config.yaml
d_model: 128
d_mlp: 320
norm_place: "pre"
rope_fraction: 1.0
bias: "none"
weight_decay: 0.16
decay_fraction: 0.693
decay_shape: "linear"
final_lr_fraction: 0.05
batch_tokens: 32768
steps: 4023
Each number is 128 + 32 x the weight over its row's rms, rounded and kept within 0 to 255. Layers, rows and columns count from 0. The size above them is the row's rms in percent of the matrix's.

# layer 3 MLP up, 320x128, rms 0.111, rows 160-168, columns 0-127
size [ 94 101  99  95  94 102  99  93 104]
[[154 173 131 114  52 173 176  93 105 165 188 117 149 162 144  89  80 133 117  64 124 124 117 174 142 159 139  83 132 121 114  73 143 129 123 145  96  85 128 167 112  84  69  98 162 189 118 131 162 158 145 158 176 151  87 127 146 153 144 129 133 149 122 169 106 184 101 119 107 116 162 141  74 100 177 125 122  71 158 109  94  80 166 103 122 117 172 108  91 145  86  84  92 124  93 110  61 121 126 143 117 114  69 145 143 127 109 119 148 134 139 212 154 104  74 126 140 166 114 164 127 189 112 123 154 121  81 130]
 [134 128 150 129 153 125 109  63 100 117 127 194 107 142 145 160 126 140 110 136 195  95 176 180 154 125  93 139 114  61 133 135 122 148 121 106 127 134 140 124  68  75 185 139 192 114 144 131 150 104 127 104 107 121 184  88  91 135 108  53 119  85 111 189 180 183 159  95 101 110 157 112 158 152 183 126 152 195 155  80  98 159 166 164 136 153  91 152 111 139  87 126 111  59 100 144  74 148 139 133 116 113 132 106 136 148 154 127  67 131 147 108 112  72 181 159 122 164  80 148 104 156 125 150 171 120 138 169]
 [104 159 147 138 137 121 123  69 161 152  95  85  74  84  86  81 120 129 163 144  58 144 110 169  76 118 132 123  74 105  71 134 185  97 172 138 108  88 125  75  57 105 105 126  98 119 145  99 114  99 165 111  57 113  73 148 163 108  87 117 119 140 164 178 141 191 103 140 149 120  90 188 119 128 141 118 153 107 125 107 101 117 121 126 149 124 137  93 177 172 115 155 169 178 135 151 116 147 143 104  76 180 158 198 107 101  97 116 124 146 106 124 136 131 135 130 154 136 118 113 131 192 121 154  78  72 168 167]
 [141  88 163 154 165 113 134  39 156 154 103 177 189  71 152 173 115  89 222 124 162 162 144 132  88  87 147 145 172 143 150 156 126 182 133 191 172  72 103 114 136  93 119 128 153 144 143  89  93 153 122 143 126 118 164 134 117 130 153  96 131  56 165 144 116 156 129 125 167 149 128 103 114  97 100 147 173 170 107 139  92 118 160  86 135  90 118  69 110 101  63 120 176 194 150 116 186 123 124 140 103 137 129  70 116  76 142 164 131 106 133 146 168  88 124  93 111 142  94 131 129 109 106 125 132  97  92 148]
 [181  79 136  66 128  98 175 144 107  88 128 174 107 108 137 142 121 106 159 152 136  75 123  59  54 178 123 148 121 118  92  91  83 161 125 161 108 209 117 174  73 109 122 150 130  53 101 116 117 149  71 139 141 151 115 126 168 115 145  67 130 117  52 104 117 153 144 114 129 106 111 135 170 109  79 114 100 179 106 107 141 132 113 118 153 146 112 114 143 135 109 124 170 146 138 130 154  67  79 148 143 131 152 185  99  85 133  92 110  84 162  79  97 172 133 105 129 142 181 160 130 119  65 126 161 147 150 166]
 [113 146  75 120 123 121 190 124 145  99  97 104 135 106  73 202 127 165 157  86 119 165  98 130 138  80 111  86 167 130 156 125 112 105 109 138 125 141 142 165 115  79 140 107 161 124 133 160 102 150 131 118  51 125 114 117 131 146 100 139 178 195 115 116 141 155 128 101 152  97 123 159 111 134 132 138 217 114  99 145 182 101 167  99 112 103  99 198 158 170 153 171 146 143 143 147  97 166 123 165 102 164 153 210  67 169 149 140 114 124 113 136 158  34 111 112 123 137  51 165 143 147 158 176 122 132 149 106]
 [120  93 134  84 164 126 199 116 165 144 139 130 130 107 110 115  99 126 140 165 140 142 118  61  50  51 171 123 191 171 124  55 128 124 170 170 194  95 121 152 193 155 141 136  76 137 153 163 120 129 123 107  84 147 200 138 122 124 114 128 103 131 122 137 135 122 148 165 135 162 143 154  96 110 100  79  96 131 143  92 138 130 155 122 133 127 102 111 113 143 158 115 106  96 120 153 142 130 130 115 106 176 163 166 186 130 166  79 163 133 115 127 191 133 163 114 101 147  57  97 133  88  74 141 169 102  65 184]
 [114 113 132 154  91 145 122 142 160 112 140 103 152 112 109 144 140 108 121 134 215 123 118 142 103 142  85 131 196 103 122 142 166  81 142 173 160 127  57  93  99 174 130 122 141 171 122 113 165 116 110 205  94 140 111 110 164 118 103  81  97  85 115 158 145 123 120  90 144 153 110 133 128 151 173 114 102 101 152 144 126 124 221 193 134 180 114 125 173 152 140 102 155 138  74  85  59  93  74 174 145 123 118 125  95 123 126 143 194 111 113 182 113 154  90 113  84 115 111 125 103 208  65 145 116 150  93 141]
 [ 63 108 124 131 124 129 180  96 102 166 140 127 130 119 101 158 125 130 101  75 125 131  88 142 134  95 101 156  26  86 133 111 125 185  77 106 115 200 133 138  83 101 103 124 132 171 163 123 150 173 106 120 101 136 162 154 123 121 130 105 180 101 109 122  86 116 154 155 126 148 159 124 128  65 132 154 162 161 122  60 137 190  79  94 160 104 141 179 133  82  81 186  98 109  92 132 169 120 113 104 176 166  79 107  86  94 183 112 135 198 123 178 151 131 156 126  98 165 147 126  70 136 142 148 130 111 137 148]]
# layer 3 MLP down (transposed), 320x128, rms 0.102, rows 160-167, columns 0-127
size [ 96  94 101 102  95 101  98  89]
[[108 140 108 161 183 161  99  91  78  82 129 192 101  91  67 102 118 123 183 148  90 189  99  42 143 136 103 127 141  88 117  94 142 165 109 101 125 137  80 188  99 139 161 147 116 133  97 162 155 129 155 105 154 130  79  52 109 125 103 103 153 180 140 146 150  76 185 150  90 179 136  94  90 104 184 182  74 134 111 111 142 142  46 131 144 142 163 120 152 129 138 126  96 134 141 172 145 136 111 148  83 121 146 101 100 141  83 119 129 135 112 134 114 137 106  73 196 134 122 176 112 118 108 107 125 115 152 141]
 [154 161 106 170 108 120 113 112 133  93  95  86  91 192 139 100 116 130 110  94 122  55 170 147 154 119 131 152 135 143 133 162 122 158  62 109  83  99 129 182 100 120 127 102 142  84 139 163 122  63 136  93  36 156 201 103 144 153 131 158 211 142 143 108 154 117  90 179 106 170 172 143 117 179 163 108 169 161 127  94 167 135 104 155 168 139 128 114 113  77 117 122 201 139 141 156 100 104 158 105 136 134 140 130 183  95 159 127 179 142 140 103 161  98 134 159 110 109 103 118 151 100 175 124 145 188 130 169]
 [119 141 150  96  85 103 116 154  74 143  98 124 132  95 168  65 148 110 144 114 164 101 150 134 176 109  94 160 125  77  97 140 109 135 149 118 151  89  88 140 102 118 129 122 106 126 118 102 141  89 149  93 142 133  40 185 117 116 108 138 133 179 142 158  94 123 137 119 111  90  98 151 119 111 122 163 166 130 175 121 132 132 102 124 134 167  77  74 127 133  73 168 127 145 120  96  42  89 134 135 151 102  88  95  83  67  74  87 154 133 137  98 130 110 132 145 230 127  95 156 154 105 142 233  89  97 127 149]
 [203  40 149  96 130 147 192  62 161 107 109 175 111 152  98 135 130 174 127 156 150 174 117 128  89 159  88 103 120 151 136 125 159 137 137 148 110  85 120 131 101 150 111 146  60 175 129 115 120 105 113 109  78 126 146 143 141 109  96  64 122 125 106 119 220 148 179 116 158 169 117  83 134 132 133  37 157 102 101 137 104 125  98  94 138 149  96 110 133 125 165 194 152 160 149 101  94 141 136 121 139 130 168  78 160 151 169 144 109 178  90 146 155 160 177  84 116 123 123 133 114 104 109 128 127 125  49 124]
 [123 150 175  93 120 156 124 149 162  91 154 119  98  91  88 205 152  89 136 130 125 133 144 169 128  97 160 142  81 116 156 114 149 106 121 113  73 160 118  80  88  67  62 151 109 102 131 109 140 139  98 145 134 108 163 157 139 130 211  76  53 132  83  88 108 105 107  82  99 118 139  86 119 115  67 123 142 159 108 121 146 169  93 100 106 120 139 165 138  80  99  89 139 147 142 130  68  98 148 108 107 129 153 123 138 126 186  33  99  69  95  98 105 112 151 122  70 124  86 125 182 160 114 112 114 124 149 153]
 [152 166 110 152 132 139 160 115 122 157  98 112 158  98 127 205 128 183 158 221 193 112 181 197 135 132 160 103 165 133 187 183 120 119 117  99 127 173  97  65 128 101  93 106 165 147 164 141  95 147 101 170 142 126  92 133  99 107 129 109 100 159 121 173 188 157 184 163 161 113 125 139 149 108 122 155 150 113 154 153 113 161  84 105 164 137 114 178 161 142 148 159  63 102 122 217 121 155 143 115 141 147 110 165  83 151 156 150 181 151 122 157 126  83 106 133 174 141 126 169 150 132 154 119 117 139 161 108]
 [143 149 166 164 167 162 154 105  92 153 100 122  96 103 175 172 137 130 176 129 119  93  79 118 170 127 149  93 135 143 152 156 181  84 114 155 135 151  96 168 153 155 127 178 156  81 184 124 108 133 155  88 167 138 113 121 119 129 122 159 162  87 133 163 104 153 178  79 170 129 133 141 109 123 140  64 124 146  97  49 121 135 116 129 194 108 128 171 125 161 153  94 134 115 165 166  70  98  79 231 140  86 115  80 108 116 107 115 138 117 180 104  75  91 118 146  96 142 124 130 120 148 138 184 142  98 194 155]
 [ 98 111  82 119 101 149 149 166 142 125 127 141 180 119 126 126 145 141 106 117 132 141 129 128  77 134 159 150 172 148 145 162 146  68 200 134  96 118 142 136 119  92 109 141 197 137 147 110 128 141 152 152 145 123 202 130 153 147 123  99 186 117  89 172 114  96  44  90 194 141 113 134 113  60 141 108 142 175 137  74 156 144 149 114 163  91 103 146  81 134  94 156 135 114 105 110 155  88 153 207  99  70  72 158  74 155 100 138 167 111  87  97 137 149 124 145  75  84 139 165 120 160  88 150 141  95 145 196]]
# layer 3 MLP gate, 320x128, rms 0.115, rows 161-168, columns 0-127
size [ 96 105  97 102 102  97  97 102]
[[127 153 146 138 153  49 152  93 138 145  88 140 137 116  82 143 139 120 109 136 141 139 159 179 189 167 120  99  96  99 110 150 125 178 141 125 166 153 137 122 117  97 213 129 139 115 116 137 125 162 105 142 144  95 132  68  92  78  99  55 126 111 143 188 110 188 150  62  94 128 165 105 114 150 172 114 160 181 139 114 105  82 174 137 119 157 103 140 129 126 105 109 119 131 132 119 119 128 146  27 140  95 161 112 146  86 132 173  91 138 125 105 169  61 193 166 134  78 125 173 154 117  64 125  99 144 108 144]
 [138 128 174 159 137 123  92 170 161 133 168  96 121 175  39 113 141 115 165  83 126 112  94  68 193 150 137 155 118 137 153 126  91 174  83 149 124 136 112 127 126 223 116 131 121 137 187 125  94 135 213 106 149 145 113 138 128 184 159 110 117 134 152 163 171 134 171  74  71 141 187 187 178 126 125 158 105 119 133 182 151 115  69 112 160 167 116 141 129  90  96 140 103 145  80 136  84 111 144 127 151 127 101 111 129 135 135 176 135 129 148 126 115 173 126 185 115 106 157 188 132 122  96 128 162 150 181 129]
 [ 91  79 112 102 159 105 169 136 191 147 162 139 117 120  75 134 157 115 167 152 152 185  82  94 118 183 132 132 181 117  66 108 202 136 147 136 119  73 102 121  98 122  99 171 101 115 185 140 162  91 109 152 155  58 106 104 117 134 165 136 158 102 182 131 164 170 169  52 125  87 156 149 119 156  81 120 101 162  96 139  69 136 159 126  51  96 151 172 145  86 166  76 132 105 128 130 122 157 144 127 128 128 128  85  96 139 119 173 156 166 100 130 113  97 178 109 169  87 159 109 113 137 123 111 131  96 116 120]
 [ 80  83 140 113 120  79 214 132 185  35 126 119 134  84 139 159 142 139 143 182 153 143  83 112 176 141  84 139 171 139  51 126 132 172 146 150 140 212  78 168 110 113 103 187  65 117 114 109 102 140 113 157  75  86 127 163 163 123 137  97 135 149 124 127 128  68 146 154 106 105  99  95 129 151  85  74  81 124 141 133 140 168 105 191 117 145 112  99 141 161 136 119 127 139 167 113 110 144 108  96 161 115 117  87  89 119 168 139 134 118 147 183 116 160 124 127 155 165 172 146 124  99 118 113  85 117 114 170]
 [124 119 136 116  99 125 167 107  93  93 155 136 149 125 167 134 109 161 163 116 133 109 114 114 125 127 130 127 161 102 124 123 146 160 133  99 116  97 159 175 172 167 144 145 143  93  87 137 139 118 113 174 103 111  58 121 178 114 167 155 173 120  60 119 193 161  97  98 118 133 143  70 122 182 101 163 145 132 153 171 170 141 121 153  88 183 143 207 195 164 147 156 115 120 132 123  93 109 101  73  96 157 206 193 152 143  74 202  98 136 113 147  83 127 119 139  82 135 112  96 110 156  87 175 131  85 122  70]
 [152 122 153 114 145 111 177 144 146 118 164  61  90 167 129 168 122 115 173 133 152 130 154 114 148 143 137 127 125 101 122 168 162 198 111 111 142 146  77 124 134 112 127 151 170 123 126 113 156 144 163 149 137 205 166 131  42  78 101  69  76 164  99 105 142 117 173  86 153 135 117  77 133 189  69 135  74  67 122 102 111 111 115 154  97 144  75  86  96 137 133 159 124  86 114 175  92 132  83 130 129 137 138 164 187 132 177 162  77 174 173 113 108 125 126 120 107 126 103  87 171 113  83 133 196 138 126 117]
 [111 102 135  70 102 124 153 179 192 122  98 110 185  74 115  99 144 111 144 236 132 108 143 120 111 121 134  94 164 148 133  85 142  89 134 151 146  86 102  71 162 147 175  88 132 152 146 104 138  77 124 129 121 110 123 136 156 130  95 114 111 126 113 170 153 130  74  72 100 151 106  69 194  99 185  86  72 119 163 135 147 151 133 142 190 146  74 125 154 137 107 141 127 114  83  86  71 108 143 153 136  98 124 154 135  96  91 128 159 127 147 100  94 161  78  96  83  71  97 167 106 148  86 108  82 120 123 129]
 [ 97 147 169 110  94 130 162  88 114  92 136 115 220 114 142 147 127 158  90  34 167  99 130  95  85 149 169  84  57  85  83 154  90 128 106 136 133 147 126 148 122 149 142 158  74 159 147 154 122 154 125 135 182 127 116 117 100 141 110 114 125  89 148  93 155 132 113 177 108 139  86  89 151 173 105 126 101 116 147 125 200 166 121 130 126 158 131 100 130 153 130 172 197 120  94 154 161 158 137 128 120 225 143 146 109  81 164  91 113 159 147 164 113  82 121 121 139 131 152  72  76 146 199 111 152 119 126 109]]